Each number is 500 + 40 x the weight over the matrix's rms, rounded and kept within 0 to 999. Layers, rows and columns count from 0. Numbers have three digits each.

# layer 10 attention value, 32x96, rms 0.203, rows 3-31, columns 0-95
502449491523519552510508494548484467524527496487503450495532531497540470476506449479519443490504498531525470519449521496458585526509527533506507485491474495498506507529471552487488434548404533548549502557509552432459534577504503477543539544485523527556528580489480431515489557559483494463
498462532529523487480510481554546567532517535426419465533472481518537467561469539538471503482447539453476498494501484540519517452475490431463525541523553537527525476414550445476432510505479453429503522521388518493509522522529498472427510505507464503496454483503435458484520499513514507552
474533538583457512526477496507527472530524469521472499423538515508483452590462598567502532576515531443498525483454454542532474518428504537457456458482596481551471497461503430526470517501483511520494479461480537560490478504522493480487576491519486562538429575457471448534614435445445477481
459495508438481522572449539459498552463509443452472554503517569478531518522487559555454482525597501467479521460484473531490471517556461522489519454491503441501462411599477406585547522478458497528496514519554468553532499571536581499536464502497529509410532475421512518469592520471467534471
501533448486487582497500470496515498493497549477457525554481504528468421433514538535545479459513535492516478519467460464465480460491487517499409510527486452434461420540520567460546601471446512485488498575491451509475489531556539515501457536515482530469430494519540463489568455481463527440
514490558468496486482489452594436502521462482441450471426471464452537478461575486550554476562470510475532510433508411579581529518544512480475528462548499527533580515537499483540518461491464537454484525519443528474466486486445401433381567507456448495487449455471452505500461483587447505515
501427557533575489485539523466436590482502565502467466461554562459497496493483625516514424550569518491481443479448554450418495492500507502500472574504571520485474426458516469473494474500430524584482525553499521473480504425492529504542486494519506522459473515515467505548467497498505548447
546551495561468475495440532485400484458505506513500432536511459475481496481526449453516440521520488466514534472487531494474550615488506501467510455502504488489545532507491489498466409518551589606483545496488475457561536486452453611443521495498487448575513553523504564490519490526487425496
500501533503547515544441444502534558534519470448512626519510501469502526541558556507484503495475490491498512572495538511553468493487527506480500507516570480465498474484466445553497574483489493477501501464516507480476514563557556520534510532520497444441494505435513476486512474496458499497
503547523505464502513477485435470480456526506518580568513487507519505544484495505459480499511476476538500514557512563459503525519539511516517510523473493475505539512525460568503515489530511439478518512430525497543503497491590539520536512527528505529453470556528528482510490461436527498501
473503569529461415516528456528592497616459482523517525481496508511458521508509488482486497541513558528510498530537514501557616528517536525510513471487562495523499555484514507496438589548497468553502489616444553466521494557487521575561449479453495474495555488475568487460420466449549547469
460458497396485486473502514455460396467483501513492406398438567521467471507588473530553574490560464526497492530473468472477467599483508478524486468480404480578476458594523492496534476421545591445470434512525448531473467404407470498464506502454523531562532418513473509502535526511510454448
468468446479507491537478519482524453604511493499464436539472433509394444369495442489516548460424552559482459499488474475434465515457473513491433449530504496427440482388517424482521500438498522465490489452493516510491554499484522534518539507470532500541501486496496487515425506492456447475
503481525477565492519482532469463529481505530528475496527523395527482552468456545515510527454539450567497486499440515501439426519569463496565515502470571563521437540534520508435491509433462517488538503478468529514568500555556536525481465557517549421469526521509512430489374531473531486550
517549530467446487514484512455498493435534505528555438491501534536483485561528493517495435463543510481475521554519450444512449522542512474504519458486503478508482514489481482561543527484553517482430462550581496428481472519487565455510538480480506494503553463426512578467490472568561467460
548525553545474548487493495497530471525544561507534502447471533524573468496507518521507518463453495485493476605565526535474458574449533567506474571470522485541505485446460494519508523455490599530527504464537523436445576532457538506560443460533528516520543576481510499476541437494524472534
497542522458439410501503519458529521453523465492522522514495507538567443498507439529533584429503486497504549526515437469482458562559397493537527515491480473453535560494456490497586511563500525492526553450563537575508544534520489478518505600489464493448492518469485515447420445518490482533
545553539444450546448572488449485416489496560585551497473535475496512533573536488488508461494535442548496506515529600500505526512592571507491539538459483473559495611607493528558481493543532547447511435501482471508461535485475442496494476501494553478544553515425504547519487524564565498517
478550474525459535508461494443498525496513546510507534585477501470455449520532546455489476482486550527498449520483567521478475524527480426498481481541480439512496384507425415570488594473500513474433536485450427530483522497533577420551479527482510549448579465499558520489502401474430503459
449542537521574532506502579529489497450483505455491526513494422490453520425460465528503538553523538539478461550480450554479537544385536502533488477481506525527502528496485467426527491487445491506534479461432560501578517529453506454484515464521551616477458546472451469528550431516481458489
488508535454464448498515492495510520484525525448540569491581546480478491539547505473496394524548513527502492520540499520505448494503495452471513423540546472446500586422498486563581550456507464441500509490543511466499514544467545466489579482510481422456459560400503595492495511517526539518
506558501522544538536520491553517513569539532374438506556500403505537544516531458534485519479498468460471539522506419494518526432503453492484472458561503486390495453483496519489513510482460500391530497516454532497514546550532433499434551530471464423441464557414481489490476547556462498506
511427490466473520485495543517519484385501495521547439454467569510545518553464521524483531481586525458483457447542520563465422478510504500516556546413455505552518508522504449521533516502509443520478510553546458487509492493445525406552510438515520530511577465518410520502517494490541536558
444534444527504495516502489532514490549476537480512502451571522469554523534441475471458500514492484421498500463550540506459576422512479481488543482501474480510537429586488482550531525454518562500486530526480463644562522484454552464527454440460462521504511515495501551492515508435487554518
474453466476540481481469432556466495511437515454543497513509527525560426504549452470539435446456509513523500491486432561544497505572466488508506512516520508487518544519506486493515541464505574542515510522547474489487514551478525495480499530504436464495465469458507546456549538536543556496
553493484534476457511530558456394491444534526508505495551480416551554535479460504564496529458554459466463532516523473502417484540514409552491480512484473487482542483534512513514543530549534447493566455500528461473542557470521520505534442497505524437503517542509470479499560455520544486512
472519457477530495513502529513569538520465472490452447477469512515547471456478471504494579492483561473497518558504436502483424430493457527572506516492509526478398430457526544423535479503443508522455530511529567542502478490504487460529497508485474547511531485568584506500512512456474543484
517619497621495606503498459525496506497502538466500562586564480495493469539495531501493420552529499471496533483464471558558532432508520506419481480567560471486491474478441515556508409486519528526482510480472504538517515541503461507474585512522484510461478594419513558522613457493432493444
526525480453529506481485533540550507472455551458509438533473524403437638469463474458459522527549442454520461516536562423485479418492408439505523447469462485526534483508521520465396562536504479543502535485554514487472475515499473499520537525483521503459509505530536529480425507456428516524
# layer 10 attention output (transposed), 96x96, rms 0.276, rows 3-31,35-63,67-95, columns 0-95
480514565518492533504548458491511469476567469522481545490486492501477468531500517512489497502445508526514531524537522484581457483498450520484484573481508500498590432465537536493481551570525533511530505505494506506504455479567564486464526539435523494526445495469513480570533569465506527546
538462505488493480452517515510490500512480559437544478574579516473547478481561468485530499471505399533512509494421474504463506481488503453475536511458455496452522548478510532472459536448486515492478485485501485552449544525468490484551523500492493507494498490494502580408494463489522453517
445390522555523503496470485520503482490453514490478578531600517523502512440538456542535557516494448561512535485495519528491530492438471541514571508465485538565543563527393503470392503442471490546439505490484511563596477513541511519579503509536509483504462446496500530493471483501442494441
466444524524519437521386510521519534544457482514495538523430521500431525475490426542488521475573530510571522511376481518505464523511467608508475524503488522457495478546562470558480462485478487474479528524512499463489472498542540561508474518506537481596565488511506461379555450520475544468
499435537519533525511442523487504496500549481402545484500452541575527483482481526526488448520494488453473475458408495474499542509542459515505493462527574482483431489482510419578485481496557514540482537522484522504467499599487558486439502575584450465504478537428502478379499481385550483500
521450553526508509491532516503520506491464538541473462531566493546567463482467493525572479498512437483563501515475525473463492478525474497496561537494425455489520503508483518460475516508473516454436447501511401502492515492447451468543544493498544537492516508498520548493551530490508462472
473463561469463479485486479529541508461471466480511566507497511428544504548545532435522495467509477519490556506435553456531446479511462521539535515479500533519465513493406527502460531523493497467514491526507560589467574524502603522584581567512471502529444501530471506494456488469432480459
443531454518473470519471492471512509481521398519499526471478525451511513526467577460475577486514614540515495448562512460532505493434478501577582489525546460555539504454441512486499530472499505486497508446417494459552426461526490493527532466540579494483446446528527542596460497542475514473
505533557497529497481495492551561510537509498491490503531506504511491487423522473531529507447472486555549500528461473524536439543502471490505487533506460470444475499491488497511491450480434502480468512531516568535550556503459514505565452495456496558544577475519512564476514487509491532481
478539507504543541510485493500531526521528495532495533474500499494406556529470499490466478465464574537463489479580495514546483533525492490562463508438538558479490490495468445550542475499480509503527481503491561482506513505548548527507454472490452477460505463450460466538492508468481541506
517471444487521415560449494519498490482543456481440555533553476465534482537489497473520498533432471490500469533556481440547523517506525538497436594514510511518546539520513543481493523578439530485525480530634538480405479448521540531489499535450556523523472548500527505437497471486557456494
497535476494491522509506489466462472462511533588477503488509494497532478525497524453442518558551524439510508530565561578511507457446491507457476437513486476569484526484525514499492508542618490566446533514496465519552402481491447495489466463546531460508463599490471429505521518534530558459
533544472450466524463505475526494471469503512396504459441447500519514509488486495506504505538542436410514546491477483562492552493429547447427518489535487462540534487483529496518455481500521496534506624487489487495542475481470444433445516494526514522486506534526490541437495465537572489476
418525515468493507492531442529477496518478478431477467563400486482446548560511456497460545445460467490482473547544545523497453547578537508462426561501513489464524436499518496545508477496525488494577492418539580476417528476555574504441455497458465568493493554509508437421491554475496539502
452497485527439440473465504502547536496447540598521530519521432468480479474489496477463532524543488505538505463559500484508521533517475520541475515584510523482506523499505511466549533535519452480471497575505499492564503481415542507533495510460613530567493515514523483471540475522502529462
502526442501432477516584488492494440492558489484535589530539460542462485554507560492524573527475513498496552452572507541639508500449489469516504516392512542551509556528429533435489514471518431493520572555565536585578523495493514468560529587449527499519472441490473545503540498516529581513
487474480547455497530449505533506478534486552493512462461542490485386524519501560526567476535505521504504529433478500502553571486603520491518466484500455521475537484529498461488542503550497515466450466511533465467511515547439485488448499540478551535421508493505537484414610424480544514553
479517471490498521508533503480495493525505458597450480500529477548480491505503500467474543496485569456503485576646561478563457540524510520488436500474523520521520511516489496451544546506532486525549469482570538512506457452536489534503470467495515517500486520538494439602516575478533538503
530472484513511508497450556525544515555479517559522485534542514515416523488497510459466439514563493460498578483503498476510484533500492472423500473481471556540510554565460495495493521526518474519530567514471538537530531530484513505535493507523552491485503520466403497407609443470480554420
515475550467496555469508484488471492490499551470483504511463498559519495518547442527523549507500528503450440450502520515485412471419510459431514562403462504528549499586503466483454467441530450498508539459550437510550472547534576521483542477519540463425498432447408508478519563550536519488
497443535477511496450456512525599499560491486530517488451533445508498502436487479536585518467515485501577474492491490445532459466570487464535511529576508483435499450519430483422516486480515511446502512563498492488550543551424554452474496521404505584587573482537585512493582486502553458470
490478549474494513439485498536526494532495490419517436509496537563546466404514482555566503449510499472510514473435503468495474479503488502499502530527504405452514469481542479552428471475551519468510471485497435438476529523461493448486495527547487537530544471525541569443493484499518439564
543498458496458435475533524468463489508478584584499508512496497481473467543530480485493516543488458510504490526475505507418500496490538507446510437473482539484479543555521515449505529494498503500498505473537444523466499487506500529497513530425549499536522517529477454486512475550500552483
523414410493479480531513508520452533496445443488476520503473485483510465497533518467514460511549526418474601502494454512550499434489514532478425488528514535549573481581484513503468540522496479492548403494511489439464508536559467510456533560492496473534489482528440495506506467572443495546
497461503574535513487534469496536517505478460500494489522516409453556475499466544491555451493548499495523521525424446526531493468543460516507454526578466498450487460465494510442494519518499501486487443555476522485529498555486512464455527562420481578553525480504587527485554509476516526514
526493480508444464470428457482491458518514490467533519487497554548494503542522526519496567483485532490457484462457522494464485492473517487557511457411569506444498436446529442589498530405544488493534555451485474463442485473482468503464540465538541499471507474490519491483473460516533522551
476457494490459462570540495533445508446460585421495529518439473470473506522521510503502457573582444436471532464456491487480582471502511559484461546503473477549484492562500520485469487596494461484474482501548448530489500529515499463396507581513490462485496532508473444438527471502484490544
414410533551550551462464508491599550518473434517510510509518520519465498419473451541532525442543571556495550463483513470509476467500446515565533529495513506517508530528420459481457478416523514495470482496464495469590519533515559536555506512559469458520486401493485524563486542459435456467
523508464543524491487493572517467438482517490487531485504409473552552496513477466491430460470495490529516480493505555455452513542600501513458539458564506467524519474482521522545512471602489493449540493486470417446420480484460516517473473510480521569465547492509468447489478473532446488555
501567460481486579527525477502574470557484567451541493526541456444502525481483549582553519499448458507593518575470598529481506536534495514482511518573505481493525494504514519504450521474418548548528466491547497495587543501480459520486530476554499567478482527544527559525491420515461482491
538472513523541435520563530545401484472516514465515470525453491506568406538518491515456556479535386534498484498413463531514513515447506455449515488379524475499508497464507532498476450494509556492541425479476464487505453546515490466492490553521514414550502453453488530499456484504518500551
549460532495538417556611482509398458505435541514510541431451415528466430474508488545453515544526451449432514397503417523585486474492454553508420503443514569535516531463466439549498454533547469496502439537519472540506508563461452429483521544446512426549503483435410513446514527415479559537
444495558544533438490496511502573499399505489532455546416456475532444457435537407530462468555534512427475557376453409554557555504498415540551391553523473603499572517484548495534477445563527433473495516536562458485427493553466485516506577545447533480507485510491484516413513508502471557453
523504538559554434485446463477482487462456414488447600541531475577514513517466506503456412502531496482540554474528442496550405517524450562515552560524542582508471482507431533591468473544542552513520443536496544506464513520493549495520483572440504448491495536485583470449468484475503525555
527472536461615525488548520485471468559495550535500428532566514484515486548401500531586501452455446506582489509445555526492524498493493529547525457444517482518499544488505540445493533530478534452511466483569457459506525468470455420577513431572546520439507512511470509437477511549514480494
558470480539413426510513499551448482430479457509481493508534411580502489475492465616471501546505551476489557519518464480481477501457475548534490530484431592537567514485482490509577425530487504495541526513569491514529443602526549497425476572446462464465506507460515496441551403509537517524
468559468452426575422429520470479479570433506484510470559496532456491530539501528518491494463462489516488465455557498441542514523514512538492505475657503472522510537526511520496525483421436570460503528479475525527551572438515485492503491413541481574529501460529429557497514472523459556482
513509567503584443510542535551551527444470493481469498459469539452488451462538460533472479548535529479465559429460396590567552479493492511561428539502519545504569483519507511529510472561543455491496388602572535523456507540445492429453505529455550514508490496469466498550478549520501549503
489489451508475534540469552482565506479475521541479529464545518437459561488515502489462444514501534490527500528566502516492507460515501525539459512562497505479515459568484446533509558489471455563487501475483512562507511478472526501461485451484494532530513500513510472548529498449480497489
500535541492500498549473437470473534575542462577508417456454495525501477420487499466551536523497547474504505518476450443535480517486550508460470543529501424491489507495508452581520476439529523464530466514554487476520543526503525488466481547585534452641451460532456486546587551433481530498
412522555480532598514439446433530519548529567527520510573545497571490551532486490481633433545432523440523495487552573445491468458513503468517472477481505486459480585464513518463522514514604485461443553474488469503417480440490481499571539472523523472431423544536481405435489526547540486433
490502558539529495433420415512479543534438465364527559554461544589483533497550498483482512433527529443508563507519467511509466518498497490390524469549505549520468521464480486543513444456509516489475550503491570446525465436632543525577432545465441473447497482500518498450484456516514553534
503490461448474555403523541519529458479456524484528507489457502466511570530532449507431523476553487445469557500432505534385504443518477533460503572504398474543478530519517495470490488415501423464539586420476461540550530522571506440494475535518422543432589493446460503481521439533529537555
453541505492450515592412462521520558556541519442514518475468518466471474478488515451489567518413506502506468476500535504514575538498519467519517498547585470467482540504520491429479495533549523529511482559503507470470510483452471593470555471503474525567432545545487523504499525506536396397
447488479495461499468455469539517554482503549368499487502536549499511447539511534539517640479413483563484472471473477451548541483481524419410540478575527534491517517470431494517470492460471541487491473589537563500450496455465473492467518455463524532529495487559506529539520536514537462460
456516529539438562463409538487531481456486513495455508537491554466468533563509472485545562427460429512525536494461551470490510486472514510455538491553506506501559500491488506525500562471472511500465542453497454493457482480506492477537570389538496502442483516498474519442495512498482445524
461511439466458552592553507574552500503594539527551463418509506426508530484450558449569546574420550530517454567502581532439527490533540441496497489496521407493488508511492482376476605506502493535525551451442504500480510481443482504499572423577523599501493538559518430585507492449536470355
452478521534531397481419477515564553541515425505450561447485532480508469455548426528429497513520554431482555447617406589556530479513487477569501552507543584499507532517504533518500460577533450514515396529522596469454420528548504529557421584445489428490507441508470611515511446462445558454
497417459490591549425485519493479469578463534420526456481506520530541537495552442559451553426480458478548529456499522517553497457469489465429467520507535537497522459465483430519496460505459435459502540425510519439605478486553523512505473528505462485467572471500476580409460498473516565560
521492497498502462560487516573514587474539498456445423427506527433495453531481523516463558504492551471483476492466459588507588489499548426568464458571584515559552473495492462440529500536505444550499449549526505407494495518476510527464545472492502550532481519450525521516508530474545455411
531542497508557481476527524614498448418495462403484496526490511483536467524452507514491512414490408527532523471448513561534505490500503516444547507492532461551503487458494576492429507503495602487555465500514495440481523526512487438513578484517458537491515467484548548466462490527498483549
479467460528492472512553523509521501513599518532480477452507485513515413492547491478525586499469433502519450489433540492470580517408521405495514461403500540465540474504540477452496471540471476512468555464497430496497451513497492560500469509501539496514524566548530492542445488528539418408
475477461469414430460567489487557543477576473531467481457517488503549464495474477441529496424483543491477435461521435473550554486499558387591463485513492482507538515447552480459485477547434528513489418526536509457426487523485458551548579425481515461569531422532442617484529538487450508483
464509547450536539483480466449555542551512518487455446534553579452510510549401545474591543498485532527437483526442551492442566510555548486600494432513546428487494499493515554474491517515499507471486354545568537422453548516457488539538507517536566521469462538515456544477509526537518461469
506515432524401533472439557583484441449473482425433515506428445523545493541573488496482545476472363544561492444468487474473546477457456526390553536512498509522526460513467534511477527440498548520547639435406460514510515512502497496478517445470440537521568548561557463540463465522473458404
479502545521509441488456455461488502481522467461520564519468560599482502509487511462462486462514492502426492515518542431494424514498475522480553504435466548494424521400463496527482492499528519465460491529525498498506479495580522533518490576458475465484503476473512559402530532533515493651
505505454494523433524547511553476458466476439475486511461476494407449445490417525535422479484505517528445518479606484598578503474560494538548509499550556507529479500489463509482461516543476520496530415563524563458527570549454492492484552523477461554535535432474477595497506478439452549502
517544401503450461390450507440606532494518461567512583522538498523483439485554472514504451415561499512530461478449542406567452517474528508534493505543471561543517519544582481499544496523508492522475576503525389538433462452521547551483465453505496512484496441461455560401541476546532547589
467470512519514510563412497446528479500444519561533433501500520440496510508517480555465484557566505478537516571443571583465482469503486520451541469547487483568515528553485478510492463584501504489495442527495484483516511425484447521465494530517516473489480533497481448579511531514456477484
552487489489592488465590476534491470487548543549481467538557533560529464506457526500545499490480423460523490493343500460487529511528497418528520512408460468442519477441520582491468500486514535491444477538541427548455507499448450488490512509510529484509485509563522498480514520528550457543
495422475510551540513563460512502458497478534570471537485517477544479406496486523531525524480500441535538468493484562494578466500551488477522518497508520586490520467495457544457493515474482495493474474500526453567564472532493481498460519501565517452506477457557518472489483505487464465505
474516522453534500571490532545509521497512508514527556500456431541459495534529448517515506453523531505430482544480477492586451517469459499481522570380482573462502491508509454470476503457502448518509531449518527551518461522556548548509494527468534449525524486440491493424456478444487487450
493442457475501493552477507466503455533442434505500482464508527534531488548520481471482442470482521495444506461478428522495539457508483564486511461561466458541460509473519476512488522474525495574500487486535481552449480534476468531493533531472490467485538462431499503476550446519585488508
510493553467577514485544484496525491529537542538490468546563535567556471521407492564568495451466359470590474566426537515503535464585490462523597520444483500422482487491466563465483494501459543446444432539513466509498519464462414428531511523507583570494507554556543478470529553517589393482
512434504460499458530527529451448507453489513564532482394511467526459530511566518522513518568505490487439422496479518500464533462423524504470450462544457440544482532526546469465483488493517450472498521522516406509454472490442459536480525481529489447513553478523477397592527546523484489512
431501532521481517479458462492531464513454478478547512444417567445528549486508510493447563472487512517510545544528518544518465491555530475511561487558537506539445568519474510447466489486480543450541452479473536421538492460545428485560496471552548518557486493475495540548491509533443512445
444497482490575485500489487514520580514489423469430505560475515491494509504498514492495458462501516504540546520521481475542451554544494490526508562536509466463517475521458450504540486496501479488480436526507548498493490525493606495534485543479501547509476442520492514480437477497458526519
481499476560458498472410524475535538520453441454518533520452492432443584480546522452415475482536604532476550484589481520502487557460501522507446521553521489508475482523467418555518469510523456518570501473479571423526494513540577551494477511463410482491491466432465533502440498492450537546
529467537588619489500534503498454503456517456485514461588517478476494519501457521466480519526507522481514558481539519477439462487508485461538511530523498463482514509533469513589462467452514453501531582510517478495494471465443570501459429427512505468469446477587538489500546453501432496504
494490551440470548531557499469469409496526589519561558457495455579517493535501448474575508461440482545448421544598482506492526458477517515432554487564517543494476516527542503512524566504538520545497527447519477600557453431515461465517548542513550519497456541453498481490580509489601520353
541485487494478516530477470532504441419481475463474475449486501492481501535508433465527476528454485495508499496538466540451532459491491566428512435582469524530541530464576526525500552499471544526467529468509502576535507513449462448503614472527497540472526475512481525451545412513482564449
464484444505464469499437516489488514482535466467468460521441460472447582492566449382534474472529563539492518468534480520502477514500518514469463459542474546539479508467550443546545453512550481526526499490457490451464499459488534536441511497473478502511535478484458499428483466524483509507
531510574486490504527455498501481524529522521500536526529505465490468514474511424436568525432501536547375501460506484460524448505450499495488530519440522516527461525519496458458573551494505490507493564513583542553512545505499602531483464488497543493439528485442506514487502484455566564490
477462444499468507483492541514524523462441494476455478518490498421478437489528446501497516584531549504463560440494495542500452505496514490448479463502541510521520576532442497472532508529567497493532533514505523477552499560560542531503448511531503496509495478473474535522501467482479557446
501569507494425490513397492560558500534533429448497531554401472413488539471541412419550475416495563561454599434513476512482512530518541551463516538512519541458447457444506509525539501542537507492481484533429555453477573541515526539458522526442485557469506500470527579398501444528585481505
442521511510503526479513504449481543560518564525498491532512537449502536430517511478504544511556588515511579579535524526482461530523545443543466486458515492523476552522474490469498437530496466523519473487551535420482485433542538526567419483500505477472436530475460472515436547505521531521
510505515467553499509451530456534501561532458506530529527497500500477591459497490490505521490503504538425547567549433561514459481512487510541509478429498510509485526558527453480532473461521472555509500478547554502518502488543494495519509531493561446453501435365438525406462487478488594463
560449519537508530473506482476514467444482546553475498512543527532537432505549471531480567581505446492552417459466493549507530465518455483452464450447423565530565514483512471515488503490501510465468535479494475587597493536451442456455560459485498514474507513457498477432500488474449506494
526536512496499476489479476501506596514544430435471526506488554464498517523502526482510501495500508468543491510510559480508466539489487481540521545482550442509516476464499476431522491513490492470474472516548519502466556536484620543538481488481497530516554519514473475497504493461516511554
518540514506560496451515469563499476515539504472467467541535603535572438500468464504541479416486463486571547510380488470481508534575470488493559516454466460473500491389523596477453527521466553449436398511522504542441535537466453443519570522464495551515490538535509517421465478550561408591
565529510480440512516581551496520519493552591567499518501546440512475433496515509541533500559514484490409438467430533440518475492424534445502447496320530557469565503516483480465524511510503475510481617498506470552513535536551557517460452519510536456502510542503502486532482547425525514498
534531495498459525445515581546536502497501570465528526490506516508527470479499496529491547539532514489535518543492531541507478490433479501499426480404514570490542532507514524465436482485512510542563506481452518471524485512575498536517511446450523489536523493445475495472419547482461468474
454521494449511496534462470506535537532504452457485492515480497477534505522456469488574485474482483462543494537506517543531509492542517517488530533494512496504503487510457487487510478523506520530500439550475521479486499486510525536539456507482583573489552495465509505531516502501553527410
523525477518437503469460506512503466510498500500541521496436523466492498476540505456482512497510536557406591439454440460471499543470565456506461493413515545469448483474520532535520517495492495503518524511523513444500522559534485526525487520496459478515476532453497554517453515526543483540
517521485461451478559492546549479477441508528489466489480523428518474435528511423507540473516491478475476415430458502511496549435475448619440514460496471526550507503469522506495498537503549514506458562489423457563505515526466466472407559495459507537481553495498517480435565458502512465466
425477493514543523481442473493512523561456501525504513484503564486534459466487515550494557450553483505571544543465538573582470499575468499561522517450517514527464511509448491391450439499443514461487394503556536473488502499540479489534476503511490465501501474464486473504436525508459451541
530554458555449463473473564463516591456501503440488547539519475496523522482500537481441501509497527547492466502546531470417509544482479490490487521562488440506491514481549470487500527541485492524537534482418532478441516552571556544488512460494447559493510488491484495515406455442392546511
# layer 10 MLP gate, 192x96, rms 0.213, rows 0-9, columns 0-95
521492492550437497444528502482537426489464481534475462486515435486469560508487514533510525553511489513544493493463521491470557487493423539535465547528533484550520479468525524512447442493499482515490562473507460514459523498527394596499509470501508541467479510515486429553439457538546502531
439560466460487545507461545504523546453588514533454508474442484490532467531493569484468482470413465505459463475499502540510525480580532480544526464551552503443548466460448530532511492516414504503454469469557558529513527508503469445509545460510492483468441517504466525507444472537471566471
581601499531531484454491514455519536489469462511510468479527483544489480502491513509445556495503541468516488509483490485452496484510506491551496519551471519533447516520552487537468526466424642496466445414479458469447545478459452488479467500485517469520485532610482551530520494541513595571
475483443427447390462415433465580517492521523538504500438515451622481513498460517493522547499493499493460511449463521557521475531463501472531546497527491489521499529458515511438475420497399531520477470472540577583511509508537539459458516495417500474516412437463512534570504508543494495587
418408494503432464517434490473473459552440485495493525499574494547485538486527499493548440493498493481506514555510545465532541495513555478514552539516499516387491489557581520556481553469496495550561558506531463463476492507577507492585582555548509552424525506485484598511528508558533517518
517434461488464529428453531509525488499502483508499637456477556575515536530572512441476509448529470502441524540509518437477541549482542487528546412581539464488548443479521496466485523512482494495509515520485477487560500537516480533449535529493495466574500521452514546486466574456446518534
517534488529506508445436538497520537487516496486519586456512393590521511498512543489557506489491469514523473502516537542572549521545589499495433495566465470480530591503533501570453535467413477528488543459530560534609472478515514603537504498419549573545489494464480540521528490500521534529
538510485506523530498514513455587509507520513566585441493476488490479555572531538446447507490448426404505487479448499486555537485491496500470476555581533435503477493582533525514487476568444552445472503504483577528564513463467527455502474523467524439545447515495508456510511455432553513490
523458498574489543450486523496473500447501548505505483468520465513487524473462503461526558488460494477525437506499452492480532513483417399505484545439536519520491523416474469531465534535465494562511474496543477507482506541490529437516516501493438531468494516446468470558489482464455548442
534466491505524431441489547457451490472482435513479532482536497513422507481536546471467485453425473498515526510394478499544525505487540541527462468567435491487479541510469548507548458546485574485501404526510494488574508550467497537545535565500428505433483466458580481543487444477446526564
# layer 10 MLP up, 192x96, rms 0.216, rows 0-9, columns 0-95
593472483471484499493497536478433515518575550490473541478441502480445513493499465473510489435489510479523491508479487524435547438447464514480513487513487553470476492439486597485502422514509543492586480477500426525477465418513484502515441555460431552435432498493547466436501498480506484544
504510428498469495489553458451447510485497526554514493441497474486523498462565453503517495537490523444511469474513444534550475455510519535509505479515462520494410532455480398567535385527525517488480488560531463521507511411488460472446461444454587511493548530588553457507436466495524514470
468509531455480547492474509508456463487506513512472545446522499475503505564533559420544491498479520519481510474505574490612483545535529504455485464503475505511480473508443560488533506518414493529530481536491564442475547515505489508498489483576523587461471545563463532480558511446419470522
509475571487488490429484487489524474472480526547489461506440509505421488512495487541435482512601427525470458492513579560519362543546523467489515454530508428492451499494461470485465397499435528521424609530503447500537441574439533507492495521444457498497432504523497501517501438578550516499
530470546472531529540503537553421530463496529463446473461537469532477457499536537494444511437516534485495577539426587526497508480532414587558488539524556474552533471531547455494546471511573554539455526440518528519509434489434476498524541515514532450501502492488479479536487498570483530528
491536640484572498493433489513540510563567500447501504442434474545419458501515510496523481497551437460515497492507514499474534503514485563494483452475510457479417520484554495536482477477503526528488476489545467438524501485526477485503461479540473482513501442463575344519466444461526511454
444480465497432463504481477499544515511523482513576530511498422511489523539518524474494435520458490493555426504471532492523434505613505592510491558482416513466567424539535522484455529530509449472483554568503479553558515457574468523585546482489477493504479499490489428485519523521532520575
497395516540453458500478447562548502405508512445498491404579474477495455581553529447565490548455536574524545511456490473462495531550464547499436519436580439473539502501477467543508464541511474522540555514491508558554474458495529487517439465511506529535503480524515492482529496524476505539
467559491504436534507507530459524468468482507446448523456494485560540454486452502553537485505587507490464497515550494527531490539514504449422505556528483474516501502514472503486480491465486524468494392481463485501449485491521542558439530519550458471483505540500501504467509543477509530462
448487496435449440528448496579496494585471500455504509494458480505474534530571488449494449508516502535491504567485505496470587539462483487499538555475471461527487451563502527513461469413489477452511541491479476525498501419521518444483528494427532445510528546563507368508538510419507531518
# layer 10 MLP down (transposed), 192x96, rms 0.21, rows 0-8, columns 0-95
449571523463472593514616473447557498472508503406561513480507459517537445464484479485510522512477491585497512572510479492502474505563501454478493521493543492537486488507485505487498522539534491474514455426452463497506482528468463470468486502515575488493560397459484519476533523500412493555
588579526572538478526441581520524530518451480460506467531487494519539457544498509423516501535545501550461485480471534525497447499568469514544541506515547534530474472473531541489491489531361506470562491508508583493484479509532484488497477483548465522486418457554505468531486488448493444495
517471504535515506483547499464532517458526471518484476533546579503466511516483419513476446487502577459413537479510554458562477500485524518513487493438564497530574550523510518465490479426511550576472494484561571483528530543444485485535478582489484566477510495453510510460442489473468475478
472527574417481487464445541510482535504570522488544538471471519437512469492553517468486421521476419483498421529521489471500431544521560426505581524494438505521463519407519472498487498497538481430556568491521516442495485465431465472534538442439477454481543509510473465471480584447462488461
521497527512543473575491406548487516525570462496495455516456558488452518476531434497553477504467549484479520501501552506466558503473407511478483483419538492469450510487554593488528437468465606441520495454540527499500449499471523473505474508494531519462429550521452541417542547515479464516
562447531560511466507589505526510517567517550470561510486517464456446473521486482431452489480549467464462477526521541466532490496552530525514590445432583481567482504553526526492485512467508494538510483572410508482553519479473461526483549472480548499450491475565430543496511393484415461527
443491589502458488597493490551530555472481513571460452530546495500496460502483520536419539469511481473481483478525476534447502502489553498530481486519450464518504499390405556470528516492521574503495595509434449542452456500481490460598472521514497561532420510509505505464512559508465510507
474433523428560413519499550519457484465531537462460483495488495464509444483542565456492512476447535447497466550529565534547440507472515499468560447531455520455559464491524509490466509464417514505511501464471493411478485539441470476481503626537455533520569490507483530433560489547503541513
455479466446473457515467488519551525505493487444551476477493569463429457510498464502544458511511483458494466494479586529502512513476454470489520431547453431483544509556439534522513436482519511510525527509467462515457497499495505572552509542473482523436514520472518492414573500518515510488